{
  "vocab_size": 2597,
  "norm": "rmsnorm",
  "norm_eps": 1e-05,
  "rope_fraction": 1.0,
  "qk_norm": false,
  "init": "normal",
  "init_std_qkv": 0.053,
  "beta1": 0.95,
  "max_grad_norm": 0.5
}
Each number is 128 + 24 x the weight over its row's rms, rounded and kept within 0 to 255. Layers, rows and columns count from 0. The size above them is the row's rms in percent of the matrix's.

# layer 9 MLP down (transposed), 512x256, rms 0.183, rows 462-470, columns 0-255
size [ 98 104  99  98  99 103  96 104  98]
[[148 125 142  76 105 108  81 106 147 148  57 166 150 127 173  51 127  89 116 131 137 153 139 117 105 113 112 158 141 135 118  99 141 127 132 131 131 103 134 157 130  92 118 118 139 147 154 144 138 115 114  92  90 157 126 144 144 139 119 157 157  93 130 124 151 158 120 136  75 126 159 131 150 163 143 117  94 141 118 132 120 165  86 132  95 102 136 110 130 121 139  79 146 127 148 136 144 117 116 164 105 121 146 109 117  96 157 147 118 124 146 100 130 139 101 122  90 152 133 150 145 119 121 119 106 125 149 141 171 147 112  99 128 160 127 131 116 100 129 110 147 148 116 168 100 111 139 118 144  85 135 123 122 144 138 116 136 170 115 174 154 135 121 157 136 109 120 164 122 112 111 138 177 146 125 103 119 112 123 130 160  95 117 191 117 136 156 173 123 138 153 120 114 140 119 134 120 129 181 139 101 152 119 120 148 148 105 153 152 127  81 131 131 127 118 131 136 120 125 193 169 141 122 131 124 136 138 135 150 135 126 186 186 165 147 112 110 105 125 135 121 134  89 135 154 116 139  90  90 173 165 122 180  80  85  94]
 [168 159 134 106 112 113 130 119 115 132 149 134 117 141 127 122 106 129 149 119 111 111 102  92 176 144 181  94  66 153  89 131 131 133 165 147 104 130 114 155 124 123 118 117 160 150 100 107 169 106 114 143 147 132 147 145 130 134 124 128 112 144 102 104  81 139 170  98 139 119 150 147 130 165 167 114 123 141 159 109 108  95 150 153 118 104 135 114 123  82 147 135 174 154 154 124 104  86  76 118 146  76 128 142 110 118 146 121 123 150  92 110 193 169  97  91  86 147 128 117 127  66 103  97 120 138 170 125 149 119 152 132 135 115 150 113 129 142 138 165 112 141 144 121 102 140 120 139 145 131 118 153  68 153  92 119 124 133 104 104 106 164 150 105 137 135 102 150 108 113  98 117 111 139 110  78 160 127 131 161 158 155 126 141 119  98 177 142 127 126 111 153 169 151 105 125 132 139 149 132 151  42 147 102 160 120  84  96 115 130 141 134 134 155 116 155 122 134 135 149 111 107 143 108 111 138 129  89 149 137  90 141 125 123 155 135  95 112 191 137  95 110 121 146 132 131 132 111 137 118 122 109 146 160 131 145]
 [122 138 131 137  57 136 108 153 151  90 110 132 129 134 139 153 112 133 122  81 157 160 144 111 136 141 142 159 110 140 132  81  89 165 137 161 167 177 119 103 117 178 181 148 128  97 147 125 140 145 133 157 137 160 102 114 128 107  64 108 136 125 138 111  87 114 120 132 150 119 133 123 123 137 147 127 137 104 171 109 125 142 118 115 133 102 111 125 110 139 127 129  97 164 157 112 124 126  99  96 135 104 160 118  93 117 103 109 137 117 139 177 141 143 111 123 107 122 162 115 144 139 138 136 127  97 190  87 121 116 134 122  86 140 146 130 149  85 155 132 155 152 210 125 130 150 140 107 139 169 121 136 142 150 150 107 105 171 107 171 104 171 120 114 118  86 133  95 120 100 136 161  93 163 127 141 141 118 139 165 135 163 122 151 124  89 151 157 121  75 167 106 157 109 119 158  98 151 152 158  91 142 131  94 127 132 111  98 120 101 141 136 144 109 127 154 112 111 132 179 125 130 148 139 124 103 112 140 141 139 130 125 152 132 179  98 117 123 116 144 141 111 125 118 117 122 126 110 198 137 126 168 132 144 100 101]
 [ 94 130  57  81  78 137 142 164 135 135 111 135 114 120 145 137 105 147 112 153 109  77 120 153  79  90 148 151 152 161 138 182 125 113 118 138 169 123 114 134 135 135 130 117 140 118 129 113  98 167 135 100 163 154 130 101 117  69 157 139 136 106 118 149 148 133 139 118 132 156 111  85 146 147  86 106  96 122 144 121  87 118  88 137 119 150 139 137 175 107 165 112 127 148 146 128 112 155 161 135 132 166 133 151 148 104 159 112 146 147 161 105 118 137 124 159 138 106 108 124  93  99 153 112 116 115 139 131 118 109 161 160 125 178 144 138 151 122 132 122 172 127  91 130  93 106 108 121 140 111 143 136  82  91  88 115 125 129 129 123 133  68 105 132 107 110 129 141 141  95 100 147 123 126 103 141 106 162 127 142 110 158 107 126 117 122 127 130 104 128 110  90 144 146 114 157 145 102 100 162 157 128 100 116 137 128 127 121 125 100  87 102 133 119 127 133 123 133  98 152  88 109  98 120 143 188 190 120  86 133  88 110 137 139 170 148 136 168 134 159 111 165 125 120 123  99 115 187 121 143  95 174 126 124 155 145]
 [142 144 109 139  68 106 120 127 147  91 115 142 146 140  82 120 161 111 119 162 138 143 117 107 141 149 156 143  92  58 134 115 111 113 134 131 116 137 156 114 110 144 117 121 150 126 113 172 129 154 101 135 143 149  96 132 150 127 124 121 143 112 138 117 122 133 109 170 125 135 186 168 120 160 108 156 125 148 133 144 167 153 116 140 116 121 128 191 146 115 130 107 118 147  87 101 143 105 113 163 127 107 166 144 125 113 127 127 137 181 121 153 140 167 159 115 101 136 126 118 119 118 155 113 131 117  79 132 140  98  95 153 156  96 143 131 136 111 144 117  87 148  92 162 139 162 128 148 111 139  88 126 154 139 154 133 122 132 164 107  93 126 111  89 152 102 141 169 106 101  95 176 143 118 119 128 176 132 145  94 102 165 184 145 123 140 112 185 124 121 164 132 139 154 189 105 125 135  68 167 157 119 101 107  97 150 158 147 125 148 133 113 156 147 130 135 140 106  94 152  82 127 108 123 125  96 169 101 114 141 138 138 130 106 151  94 151 161 147 170 128 119 131 121 146 171  94 138 104 128 106 128 108 131 144 158]
 [108 186 111 134 127 121 139 132 124 151 131 119 160 115 185 116  79 106 152 145 124 140  94 127 141 104 128 123 133 119 112 140 144 116 148 144  94 190 121 145  86 126  81 134 106 120 150 114 147 132 105 116 140 152 124 153 120 155 158 158 138 138 113 155 140 154 115  82 109 116 128 187 117 100 170 120 107 108 128 153 119 143 129  71 147 115 145 108 103 123 223 120 124  99 131 109 104 104 126  98 129 162 112 123 138 120 160 104 164 111 171 104  96  86 100 167 134 127 106 105  93 176 165 135 105 144 126 191 114 113 153 117 127 136 181 126 146 129 104 116 156  90 138 153 132 139 143 121 121 137 102 119 107 103 147  99 166 140 130 122 146 163 123 134 135 109 101 190 157 170 102 106 101 143 113 143 129 173 115 135 147 145 107 120 152 124 122 135 114 112 122 127 103 105 128 122 128 110 153 125 135 123 203 136 133 111 113 142 163 112 140 147 148 154 134 135 140 116 140 158 162 135  94 155 116 122 138 123 123 179 151 167 133 116 168 132 132 131 112 141 169 141 142 113  96 148  92 149 128 127 168 128 159 158 123 126]
 [125 123 130 109 130 133 114 152 136 118  75 129 139 105 103 131 151  95 134 135 120 137 146 140 148 153 124 151  83 108 116 134  97 119 117  75 117  50 159 127 141 105  84 126 161 157 143 124 158 180 140 116 168 139 109 134  99 181 144 159 122 145 154 125 125 119  90 139 119 131 118 128 134 124 141 107  86 137  96 140 103 112  82 145 108 139 149 170 132 152 123 138 133 126 107 132 130 132 132 142 141  66 145  96  89 181 153 106 172 131 108 104 165 126 110 178 107 120  97 127 164 166  89 110 176 117 109 128 148 136 159 198 124 143 125 111  89 145 149 118 129  84 149  92 123 120 127 102 114 112 145 146  98 151 159 110 131 105 118 163 116 125 141  99 139 129  87 142 128 119 139 134  98 139 157 150 110 102 120 122 156 160 133 109 129 125 135 118 125 173 135 130 130 123 177 110 175 185 186 157 135 115 140 111 121 121 116  89 140 110 122 133 152 106 112  97 108 122 146 118  99  99 146 152 121 157 141 151 122 171 140 155 144 134 173 100 156 137 100 114 164 140 119 118 159 140 136 133 121 151 115 122 146 145  86 161]
 [132 123  96 115  81 124  83 153 148 162 122 145 139 137 123 116 105 148 143 157 115 122 143 178 146 123 109 124 122 136 140 107 144 156 163 127 104 124 134 125  92 153 161 116 135 139 144 114  90 126 106 118 142 134 139 167 114 129 134 119  66 151 101 127 118 140 147 105 178  88 139 142 108 147 105 115 116 112 148  93 158 147 117 146 134 142 113 155 153 110 136 134 147 131 132 105 145 125 184 164 156 102 125 100 117 163  97 108 112 152 121 174 129 136 204  79 143 172 127 116 127 133 172  92 137 148 139 129 109  94 152 127  58 117 155 120 133 154 114 122 115 117 118 147 147 162 135 161 140 142 100 113 116 129  91 134 119 132 141 166  81 134 173 101 135 105 133 125 115 102 129 135  61 117 114 164 158 148 156 150 166 138 145 105 170 105 163 137 109  78 120 163 103  97 150 101 121 124 110 137 128 128 134 123 147 126 137  99 122 140 146 155 158 104 161 154 124 134 134  87 111 140 103 108  70 111 115 109 127 144 108  91 140 112 149  87  97 158 111 161 160 124 141  99 134 117  92 153 143 115  94 141 145 178 106 142]
 [174 129 117 128 144 149 107 174 142 164 117 108 123 125 188  80  78 144  76 144 132 139 109 125 127 161  99 137 157 157  95 143 137 149  66 120 131 149 117 137 139 136 148 131 141 105 109 133 115 177 143 114 142 122 159 125 124 114 163 142 169 155 115  91  79 121 162 121 130 124 133 156 145 109 120 155 130 139 162 111 129 130 152  95 156  67 140 107 153 110 144 145 134 127 123 164 114  59 125 121 143 137 143  96 155 155 113 132 146 152 166 144 180 131 171 118 143 122 128 165 111 130 203 108 135 135 146 146  92 130 126 138 136 119 135 130 143 136 117 117 109 134 145  90 102 103 158 139 134 114 140 158 134 137 116 113  88 131 130 141 118 134 131 126 186 159 131 141 163 137  96 119 121  83 115 142 116  98 106 133 161 116  97 112 135 155 163 125 135 165 146 119 153 135  79 163 123 150 136 129 156  78 126 151 123 162 119 109 123 100 107 125 125 139 105 174 111 131  89 115 127 107 114  92 110 118 143 102 114 126 112 114  41 113 138 109 110 145 122 134 134 110 117 123  95 108  68  97 119 150 151 130 143 124 112 137]]
# layer 9 MLP gate, 512x256, rms 0.197, rows 463-471, columns 0-255
size [104  96  97  97 104  95  94  98  95]
[[131 130 103 113 150 139 127  91  79 175 155 144 140  99 151 108 132 117  85  99 125 112 114  80 118 100 153 117 112 165  83 130 154  99 162 166 150  89 116 130 131 110 125 140 166 104 125 141 171 175 149 122 141 123 139 172 152 185 129 147  97 151 127 128 135 122 142 120 103 151  76 120 129 152 119 111 119 133 158 132 119 135  88 128 129 135  88 135 127 123 130  94 111 136 125 101  93 127 132  99 117 102 146 165 115 117 126 134 110 106 120 105 195 144 104  87 158 101 145 123 112 118 173 113 160 129 101  82 109 134  93 141 133 152 135  91 190 123 144 155 121 104 123 156 141 104 126  99 121 133 157 113 179  91 109 119 124 158 149  75  91 172 115 121 173 126 127 143 136 101 123 101 114 148 152 142 128  88 123 137 135 192 153  91 115 106 142 150 141 127 127 101 133 143 117 161 110 120 120  98 136 138 152 124 168  91 122 101 158  98 109 144 119  98 134 115 161 166 130 146 123 138 156 116 155  79 126 116 153 116 126 118 133 136 146 105 125  95 126 104 123 146 119 134 121 110 205 112 114 111 119 111  97 142 138 146]
 [150 134 105 144 134 149 180 140  93 120 148 146 124 124 126 147 114 128 152  78 156 154  84 124 144 117  90 139 121 121 130 122 139 129 130 158 134 170 141 115 104 141 135 131 124 101 132 112 155 129 125 176 122 103  71 160 142 119  53 159 109 198 115  91  95 167 153 143 146 146 144 154 106 140 171 116 134 152 126 135 153 118 141 125 119  93 122 143 100  97 123  96 107 143 141 148 118 148 112 113 153 163 112 144 134  85 105 102 150 158 135 154 130 149 152 111 160 121 137 132 136 119 129 166 131 111  91 119 136  96  91 113 132 112 126 125 120 123 140 163 106  92  89 156 126 136 121 159 124 139  84 131 159 144 160 143 117 127 116 181 182 115  94 149 134 140 114  99 145 133 131 163 166 122 125 158 149 121 116 113 152 108 150 130 154 108 140 104 110 111 190 156 184 123 134 165 143 145 131 133  91 177 113 124 121 138 104  83 117 165 153 137 143 114 131 149 111 122 114 148 111 104 127 135 144 134 128 131  95 123  96 135 136  93 111  86 140  95  77 121 152  94 184 108 138 134 108 142 132 157  87 183 146 154 114 131]
 [129 134 121 138 150 120 134  95 133 149 114 103 142 120 106 134 143 135 172 110 124  92 129 119 130 179 128 167 108 187 136 129  84 105 112 107 118 136 122 136 112 148 111 101 113 137 106 134 134 169 124  85 149 111 126 137 109  65 111 121 125  63 159 126 139 126  88 128 152 181 107 111 153 102 121 127 118 137 155  99 128 131 185 142 121 129 132 157 101 139 118 131 154 164  94 114 103 102 118 137 131 131 120 125 144 107 130 130  99  98 124 162  88 161 140 137 115 100 159 121 147 189 128 137  92 129 165 146 133 138 131 168  77 185  90 123 142  94 105  87 120  91 127 127 157 144 140 159 135 129 124 168 165 127  99 124 123 129 123 153 139 156 120 135 109 117 117  91 145 111  75 112 164 110 105 110 159 123 180 108 147 174 112 127 145 133 167 110 165 147 122 128 156  96 141 143 142  96 138 104 140 161 142 121 150 134 115 165 157 142 131 116 128 143 122 161 143 149 114 123 120 112 149 137 152 128 116 135  80  95  87 155 114 129 162  87 111 110 152 105  92  96 122 134 112 153 147 151 140  98  44 122 145 136 142 130]
 [129 112 140 123 154 139 104 142 124 162 147 104 128 142 101  74 108 126 127 107 120 147 107 108 131 105 103 113 146 160 175 164 187 152 113 119 144 119 106 137 105 123 126 136  91 163 145  96 123 134 178 130  90 114 106 117 142 137 125 158 172 148 142 167 147 158 126 176 139 132 152 182 149 133  89 170 125 153 169 113 115 120 151 124 126 129 135  94 109 129 130 127 119 139 146 119 154 116 134 176 107 106  98 142 125  53 158 161 141 129 136 136 138 108 101 170 137  55 125 123 108 128 149  84 104 113 123 162 172  99 156 120 114 154 148 129 113 106 142 130 123 144 128 173 140 135 106 123 116 148 115 156 103  99 126 114 111 108 116 134 163 132 155 122 112 122  92 133 155 157 161 158 124 126 126 143 117  84 184 130 175 144 120 128 122 130 123 137 135 149 128 125 129 151 156 159 125 134 100 139 110 166  92 144 152 165 160 121 111 118 125 140  96 129  72 137  88 170  85 140 112  89 125 140 124 153 137 126 105  75  97 104 132 130 131 102 128  91 121 124 114 154 142 103 177 148 164 112  95 125 120 105 160  89 132 111]
 [150 110 125  82 130 133 107 139 148  84 127 121 179  95 107 129 103 128 174  89 113 143 139 116 116 123 147 120  73 148 127 122  96 112 124 134 142 145 137 163 110 103 115 108 166 148 141  95  94 132 164 155  95 152 161 108  98 147 107 140  92 145 147 111 114 161 143 118 143 101 147 152  93 109 115 137 147  78 124 136 121 112 140 142 117 131 169 115 151  95 104 125  98 128 124 140  86 131 137 104 123 124 121  88  92 145 129 121 133 114 151 115 113  94 117 134 165 137 105 138 132 134 144 122 158 123 118  67 113 161 153 165 107 123 138 100 162 111 116 145 137 141 122 131 163 155 116 116 113 172 142 130  91 146 108 152 134 130 148 114 146 141  98 155 157 122 199 151 193 107 175 140 129 116 129  87 161 155 174 121  90 133  95 137  90 111 128 148 148  75 141 134 106 150 139 131 120  98 135 118 165 145 116  93 101 104 149 128 134 143  89 107 141 169 134 137 145  88  98 128 171 104 123 159 119  85 168  90 119 166 167 150 165  98 133 138 136 157  99  81  94 121 134 111 141 135 131 146 131 127 139 110 155 129 150 104]
 [120  86 108 139 170 113 144 135  85 164 139 138 115 131 120 106 125 120 108 114 128 125  96 123 125 152 114 182 138  86 146 162 145 136  66 119 137  99 122 106 113 130 136 100 162 106 137  96 155 158 138 117 192 155  96 133 195 137 100 177 145 135 106 124  99 134  69 161  95 127 110 100 127 124 139 158  83 174 115 123 121 104 132 127  96 122  88 142 144 128 150 138 139 107 119 160 106 119  95 135 120 102 127 101 128 118 118 159 124 112 138  76 162 131 159 116 141 127 123 131 103 124 119 112 121 124 135 104 142 100 146 105 135 102 110 175  97 134 115  93 124 126 126 151 119 176 106 126  94 118 122 176 146  99 138 124  94 132 156 106  99 116 133 105 132 103 117 157 161 166 118 148 113 156 114 142 169  87 146 119 151 141 108 138 148 102 126 135 126 152 171 120 100 141 124  99 147  99 127 122 137 129 183 130 111 108 113 176  80 115 120 131  97 150 147 135 122 126 138  92  74 172 126 156 166 111  86 133 116 145 159 108 135 155 157 118 123 156  99 118 181 148 127 130 156 107 146 115 126 144 102 140 138 121  71 140]
 [119 104 104 142 128 146 162 115  69 164 151 133 136 119 117 116 108 149 134 168 158 111 109  94 142 136 136 173  97 180 143 107 117 125 157 136 145 119 115 105 125 159 194  93 119 120 158 151 148  93 138 147 118 149 120 133  80 152 109 175 115 151 105 116 114 145  98 132 153 121 108 131  82 117 116 140 111 113 129 170 122 118 147 129 146 119 137 192  87 114  91 134 161 149 134 103 163 128 133 134 165 137 103 111 117 130 149 132 138 105 129 139 105 110 134  77 147 129 112 117 152 151 163  63 171 139  94  89 109 126 146 145 137 114 167 147 144 141  97 112 125 134 130 114 124 118 163 110 149 138  98 111 161 145 129 123 115 168 107 143 114 118 171 107 136 117 116 130 139 103 111 147 119 101 138 140 150  76 150 123 121 129 111 152 146 161 142 117  78  96 142 155 104 108 151 162 132 186 130 132 145 149 145 130 108  78 110 130 150 123 120 109 130 190 157 123  98 176 130 131 143 180 113 118 142 102 130 122 114 158  84 104 148 142 113 130  88  77 135 100 143 104 138 116 125 115 131 168 128 147  89 141  95 134 146 164]
 [146 110 114 112 114 130 127 115 119 121 178  93 114 111 132 129 128 109 113  96 151 116 105 107 124  97 134 143 134 114 130  99 113 114 138 143 139 103 129 172 147 146 112 153 117 173 131 148 100  79 109 135 117 103 131 107 138 134 114 101 140 120 163 141 100 105 140 117 146 132  92 154 123 121 161 166 168 160 131  86 179  95 130 157 152 130  83 130 109 170  87 133 105 120 102 140 132 114 118 153 147 154 109 188  86 139  94 116  88 125 129 141 114 126 121 158 134  91 111 115 145 115  79 127 106 137 133 140 139 122 143 160 132  96 114 183 106 128 113 137 112 127 124 172  96 140 172 128  89 138 116 143 114 128 135  78 164  84 118 135 124 148 109 115 120 134 109 161 133 122 119 173 121 127 109 136 158 123  91 167 131 122 180 111 200 140 143 112 136 137 133 172 132 136 184 164 137 141 157 148 105 119 120  97 142 152 153 128 187  89 112 118 117 186 114 124 142 155 103 126 169 132 146 112 112 162 160  94 148 133 155 114 112 175 128 126  90 107 133 151  61 149 127 158 149 146 114 118 130 133 120  91 117 148 129 120]
 [131 149  80 145 147 168 163 122 131 129 135 158 142 108 130 137 144 130  86 148 138 144 121  95 118 110 118 149 123 189 130 181 126 117  95 177 161 134 176 118 152 117 138  89 105 143 154 120 150 173  99 146 136 161 108 118 152 175 142 114 135 137 120 111 112 125 120 118 117 135 123  84 153 110 147 137 167 128 144 165 111  97 122 119 127 107 149 155 117 153 110 173 133 131 132 116 152 148 141 130 122 143 124  94 123 155 141 106 152 127  94 145 126 146 137 153 112 151 122 113 123 193 109 107 195 197 119  69 145 108 122 165 150 153 102 129 111 143 183 109 104 130 119  95 116 128 138 149 161 124 155 101 131 105 136 122 146  97 159  95 121 118 124 103 115 116 121 129 159 115 187 116 104 117 129 132 109 200 135  75 144 154 103 109  95  85 129 137 128 113 138 134 116 121 128 118 122 107 135 182 139 156 125 127 171 167 128 117 130 156  90 144 102 155 127  78 172 128 156 128 156 120 170 147 135 109 111 100 122 109 143 151  82 124 130 133 125 138 118 150 148 157 146 105  97 123 103 136 141 127 163 118 119 149 148 123]]
# layer 9 MLP up, 512x256, rms 0.196, rows 463-471, columns 0-255
size [108 100  96  95 102  94  99 105 103]
[[142 165 121 133 126 101 113  83 138 161 135 145 136 112 145 152  98 112 122 133 103 116  91  88 172 126  68 122 115 153  86 132 160 136 162 136  79 107 142 104  91 151 118 135 108 102 128 109 151 167 133 118 118  76 138 179 150 151 137 130 107 125 132 138 100 121 124 123  98  95 124 123 120 102 128 115  90 132 182 109 108 165 111 133 132 134 125 150 167 129 158 109 140 119 157 159 112 143 182  99 122 123 140 134 132 112 118 144 121 106 140 102 119 127 115 134 166 116 112 152 158 112 150 147 140 160 115 135 141 147 158 105 132 105 128 136 159 140 136 138 126 131 178 135 179 149 128 113  69 138 122 138 129 122 144 130 114 125  96  87 118 165 112 125 105 135 154 121 135 152  97 102 174 138 111 169  89 104 107 118 135 156 165 119 118 108 159  63 163  75 129 115 107 140  71 138 165 127 120 135 154 106 165 143 107 108 131 143 102 135 101 131 116 163 118 129  97 118 122 174 129 158  94 144 151 110 143 117 175 144 101  48 104 122 105 135 169 140 158 130 132 152 111 144 155 109 137 159 158 138  99 126 132 105 110 148]
 [117 127 123 150 132 152 155 144  46 125 123 146 127 135 126 117 109 120 143 127 188 158 100 115 151 147 125 108  73 153 101 136 129 156 129 178 169 145 153  90 111 155 151 175 124  96 149 108 137 130 180 128 122 113 108 119 108 161 120 142 130 158 124 141 143 102 107 135 127  88 162 137 123 146 153 125 152 161 140 100 166 111 148 104 138 128 123 172 106  92 124  96 142 135 115 141 103 163 110 112 175 108 131 125 107 105  86 120 142 126 141 138 128 125 125 135 150 112 165 170 154 120 121 136 144  88 109  93 101 157 120 136 136 131  95 128 139  64 119 131 128 130 132 154 135 122 116 138 120 115 116 112  97 136 127 155 123 144 120 154 117 114  99 197 171 151 198 113 125 161 112 107 123 100  85 138 118 146 114 139 143 118 106 125 170 150 140  87  91  92 155  97 150 142 116 117 158 122 141 167 136 139 104 120 120 130 101  79 164 153 122 146 140 119 160 155 148 109 116 105  85 131 117  88 182 117  99 156 138 144 112 117 140 127 115 120  76 171 128 139 164  94 146 132  98 156 135 128 137 124 108 110  88 142 137 132]
 [133 167 149 112 134 141 129 101 106 175 141 117 131 112 114 137 132 130 144 108 149  64  81 114 116 132 145  98 102 147  71 144 137 137 156 155 115 122 105 119 106 120  79 139  92 130 151 131 148 122 110 140 127 115 115 213 117 138 138 165 156  93 129 123 128 150 113 139 100 131 121 159 113 112 109 113 137 136 115 110 135 145 132 127 127 100 173  92 131 125 143  92 169  93 114  90 143 135 156 134  74 122 145 117 127 130  98 100 107 146  90 131 128 113 117 164 141  90 166 148 126 135 110  92  96  85 132 154 147 119 138 152 119 158 178 108 129 105 129 130 173  76 129 153 178  80 159 135 131 161 127 128 136 149 144 145 160  83 117 138 125 130  96 167 143 182 136 124 138 112 160 182 121 154 127 151 146 112 134 147 103 144  92 129 130 137 129 145 131 180 131 118 135 145 113 124 112 141  84 130 175  58 137 115 102  75 130 114  98  90 123 155  78 154 103 169 123 143 108 126 138 126 111 147 139 128 137 124 110 131  65 125 122 126 122 115 142 129 116 123 152 138 105 152 134 104 121 168 116 127 139 120 131 134 104 113]
 [150 131 116 121  98 100 161 123 123  83  83 123 140 129 174 155 118 120 114 122  82  88 124 123 108 145 182 119 117 105 153 135  71 112 118 110 117 129 164 144 151 127 109 116 179 114 104  97  70 144  98 127 114 118 158 142 132  99 136 131 121 126 123 131 101  82 129  92 122 145  98 133 140  90 117 105 107 115 134 125 136 134 137 142 140 129 147  82 162 152 110 144  89 120  82 133 149 122 101  90 125 143 154 127 105 187 142 129 111 155 126 157 118 136 135  91 144 153 112 107  92 135 134 125 111 117 124 140  94 143  90  88 125 135 158 119 115 130 145 148 121 130  76  82 122 129 146 130 129 110 164 133 109 137 129 146 119 134 131 118  93 157 107 149 167 150 177 114  94  99 125 156  84 129 148 132 139 134  68 194 150 127 153 151 145 137 183 138  85 110 135 168 134 142  95 111 100 148 132 124 150 113 127 118 132 123 100 144 112 102  92 143 132 156 157 104 150 124 124 146 126 142 106 112 159 124 136  95 186 140 161 155 165 124 107 139 147 173 135 110 121 157 117 188  96 120 150 135 106 152 125 129  92 129 113 167]
 [142 141 140 168 140 120 151 134  89 112 136 121 116 136 113 122 129 130 121 106 102 136  96 124 164 179 108 137 168 135 110 118  91 108 134 167 123 150 162 167 161  93  94 132 141 119 120 134 131  93 123 124 160 175 162 126 114 117  94 144  90 131 136 149 126 148 159 108 146 105  50 151 167 134 125 116 116 117 121 166 151 124 131 137  98 118 130 129 159  60 101 126 127  78 141 146 140 141 135 133 124 113 188 118 152 145 162 134 164 148 145 139 141 158 139 143 154 137 144 112  90 105 183 104 167 144 108 152 155 132 166 150 142 138 150 171 140 105 102 115 178 152 141 134 145 144 165 120 106 124 147 106  97 117 114 109 153 117 116 108 166 123 181 150 118 131 136 115 100 141 145 145 103  98 110 115 163  92 121 143 118 128 104 129  72 130 136 134 158 153 182 100 116 171 128 138 118 114 149 140 146 138 157 162 110 101 120  98 122  88 112 111 105  96 171 101 130 123  99 159 136 118 142 111 190  98 155 111 179 132 125 145 147 144 133 114 119 134 158 139 105 113 124 129 117 120  74 156 129 150 118 127  95 137 153 123]
 [110 137 135 130 188 119  57 149 109 133  90 122 118  83 114 150 110 105 158 150 122 135 106 141 116 130 142 144 149 103 120 147 108 135 135 123 134 121 128 143 130 170 117  82 142 130 119 181 121 146  96 111 134 144 136 125 167 151 120 132 102 126 189 122 144  84 125 169 142 130 123 166 123  51 150 125 108 163 150 119 126 133 129 145 103 113 108 121 167 153 131 141 177 144 133 136 124 149 128  87  88 125  99 110 123 143 147 128 134 113 134  99 105 138  62 128 128 122 140 120 155 129 143 153 165 136 155 113 120  83 114 145 171 138 104 109 115 132 140 102 129 137 119 102 155 143 104 112 138 112 118  78 116 100 141 145 161 120 136 184 139 145  92  99 141 125 115 170 159 104 135 150  94 176 143 127 126 107 125 123 221 142 101  97 132 112 153  96 152 128 142 148 123 111 164 165 149 129 145  89 119 135 122 104 134 102 123 136 132 102 135 148  97 122 130 149 104 132 153  94 143  98  68 174  93 143 135 115  91 139 139 126 126 131 148  85 136 133  90 127 110  99 136 162 154 128 156 117 139 141 162 125 134 138  95 109]
 [123 133 129 102 112 137 162  96 116 165  98 128 142 103 101 128 135 159 121 117 125 148 104 112 115 179 132 149  86 141  91 100 144 126 161 159 151 114 124 125 120 153 164  67 112 129 148 147 137 137  76 138 120  88 147 161  97 160  97 149 117 176 113 108  59 131 122 105 174 132 139 120  86 139 114 118  89 123  96 122 100 123 109 156 122 161 142 151 144 148 141 121 136 170 154 110 137 151 108 151 173 147 132 113 131 151 131 136 127 102 138 119 131 135 115 107 130 141 161 102 116 140 151 121 164 158  93 107  81 112 155 164 149 108 120 145 109 179  82 121 121 103  85 135 117 107 123 122 160 123 111 132 166 130 114 135  84 189  76 157 123 120 141 107 154 143 133 134 138 101  88 133 122 125 154  96 151 123 155 169 135 137 127 157 143 115 134 107  86 122 119 152 137  86 113 125 134 154 166 104 130 113 150 101  81 133  87 133 129 143 154 144 139 130 172 153  75 141 147 135 143 120 122 126 139 104 154 116  96 189 107 122 127 142 141 125 102  97 114 128 127 100 136 131 112  93 127 154 125  96 146 137 106 119  83  83]
 [177 133 113  86 103  99 117 134 151 140 130 131 135 104 148 151  95 134 112 189  92 165  87 175 103 126 130 145  93 107 107 149 106 143 163 148 118 134 135 140 108 103 107  53 133 152  94 103 162 163 152 160 156 106 112 110 131 139  87 123 146 124 143 116 143 141 153 119 106 122 163 119 159  99 165 140 166 125 120 111 103 156 123 115 145 176 134 135 135 144 124 155 135 129 130 108 124 141 133 114 108 147 115 121 129 132 129 117 146 128 156 109 139 145  87 123  88 152 114 115 135 142  85 109  89 128 163 125 129 138 136 123 181  86 167  99 127 107 129 145 111 131 107  99 122 124 121 154 120 104 131 133 138 118 128 137 165 127 116 150 172 125 161 109 161 119 107 154 110 106 155 133 161 113  90 148 119 111 109 144 136  80 174 106 129 147 165 129 133 112 163 121 146 129 130 142 113 107 137 136  94 116 151  81 134 118 117 141  70 136  80 139 118 114 111 110  97 172 124  76 141 101  87 148 164 158 137 172 131 129 116 154  86 111 109 156 107 145 129 118 124 139  98 105 173 144  94  78 152 120 149 129 122 119  55 119]
 [139 136 175 138 172  66  91 127 123 116 114  98 130 147 180 136 155 125 143 143 117  99 142 178 102 103 137 101  91 107 140 132 167 140 157 144 145 112 101 145 148 139 103 159 130 137  79 144 173  99 138 138 125 135  94 154 120  72 117 116 120 119 108 107  99 156 216 120 132 121 136 151 128  74 130 157 149 144 152 113 192  84 147 129 112 100 137 111 122 128 115  97 137 103 127 144 129 181 105 163 128 122 115 100 110 140 148 117 101 159 126 129 125 150 128 145 127  92 128 113 114  45 140 144 107 137 144 140 126 158 131 160  97 136 110 108 158 138 131 157 131 117  94 115 165 134 108 130 113 133 131 112  95 122  97 110 125 110 122 150 145 113 113 106 161 134  79 152 138 119 106 109 124 141 142 108  87  98 138 155 153 118 138 112 129 139 154 110 155 104 178 157 151 127  86 123 110 192 106 119 115 103 111 131  99 118 146 133 128 112 123  87 134 116 123  94 110 134 137 163 132 118 142 126 133 130 124 175 121 113 109 105 127 132 105  97 145 172  78 103 119 145  90  99 137 127 114 121 116 113 123 120 126 143 178 104]]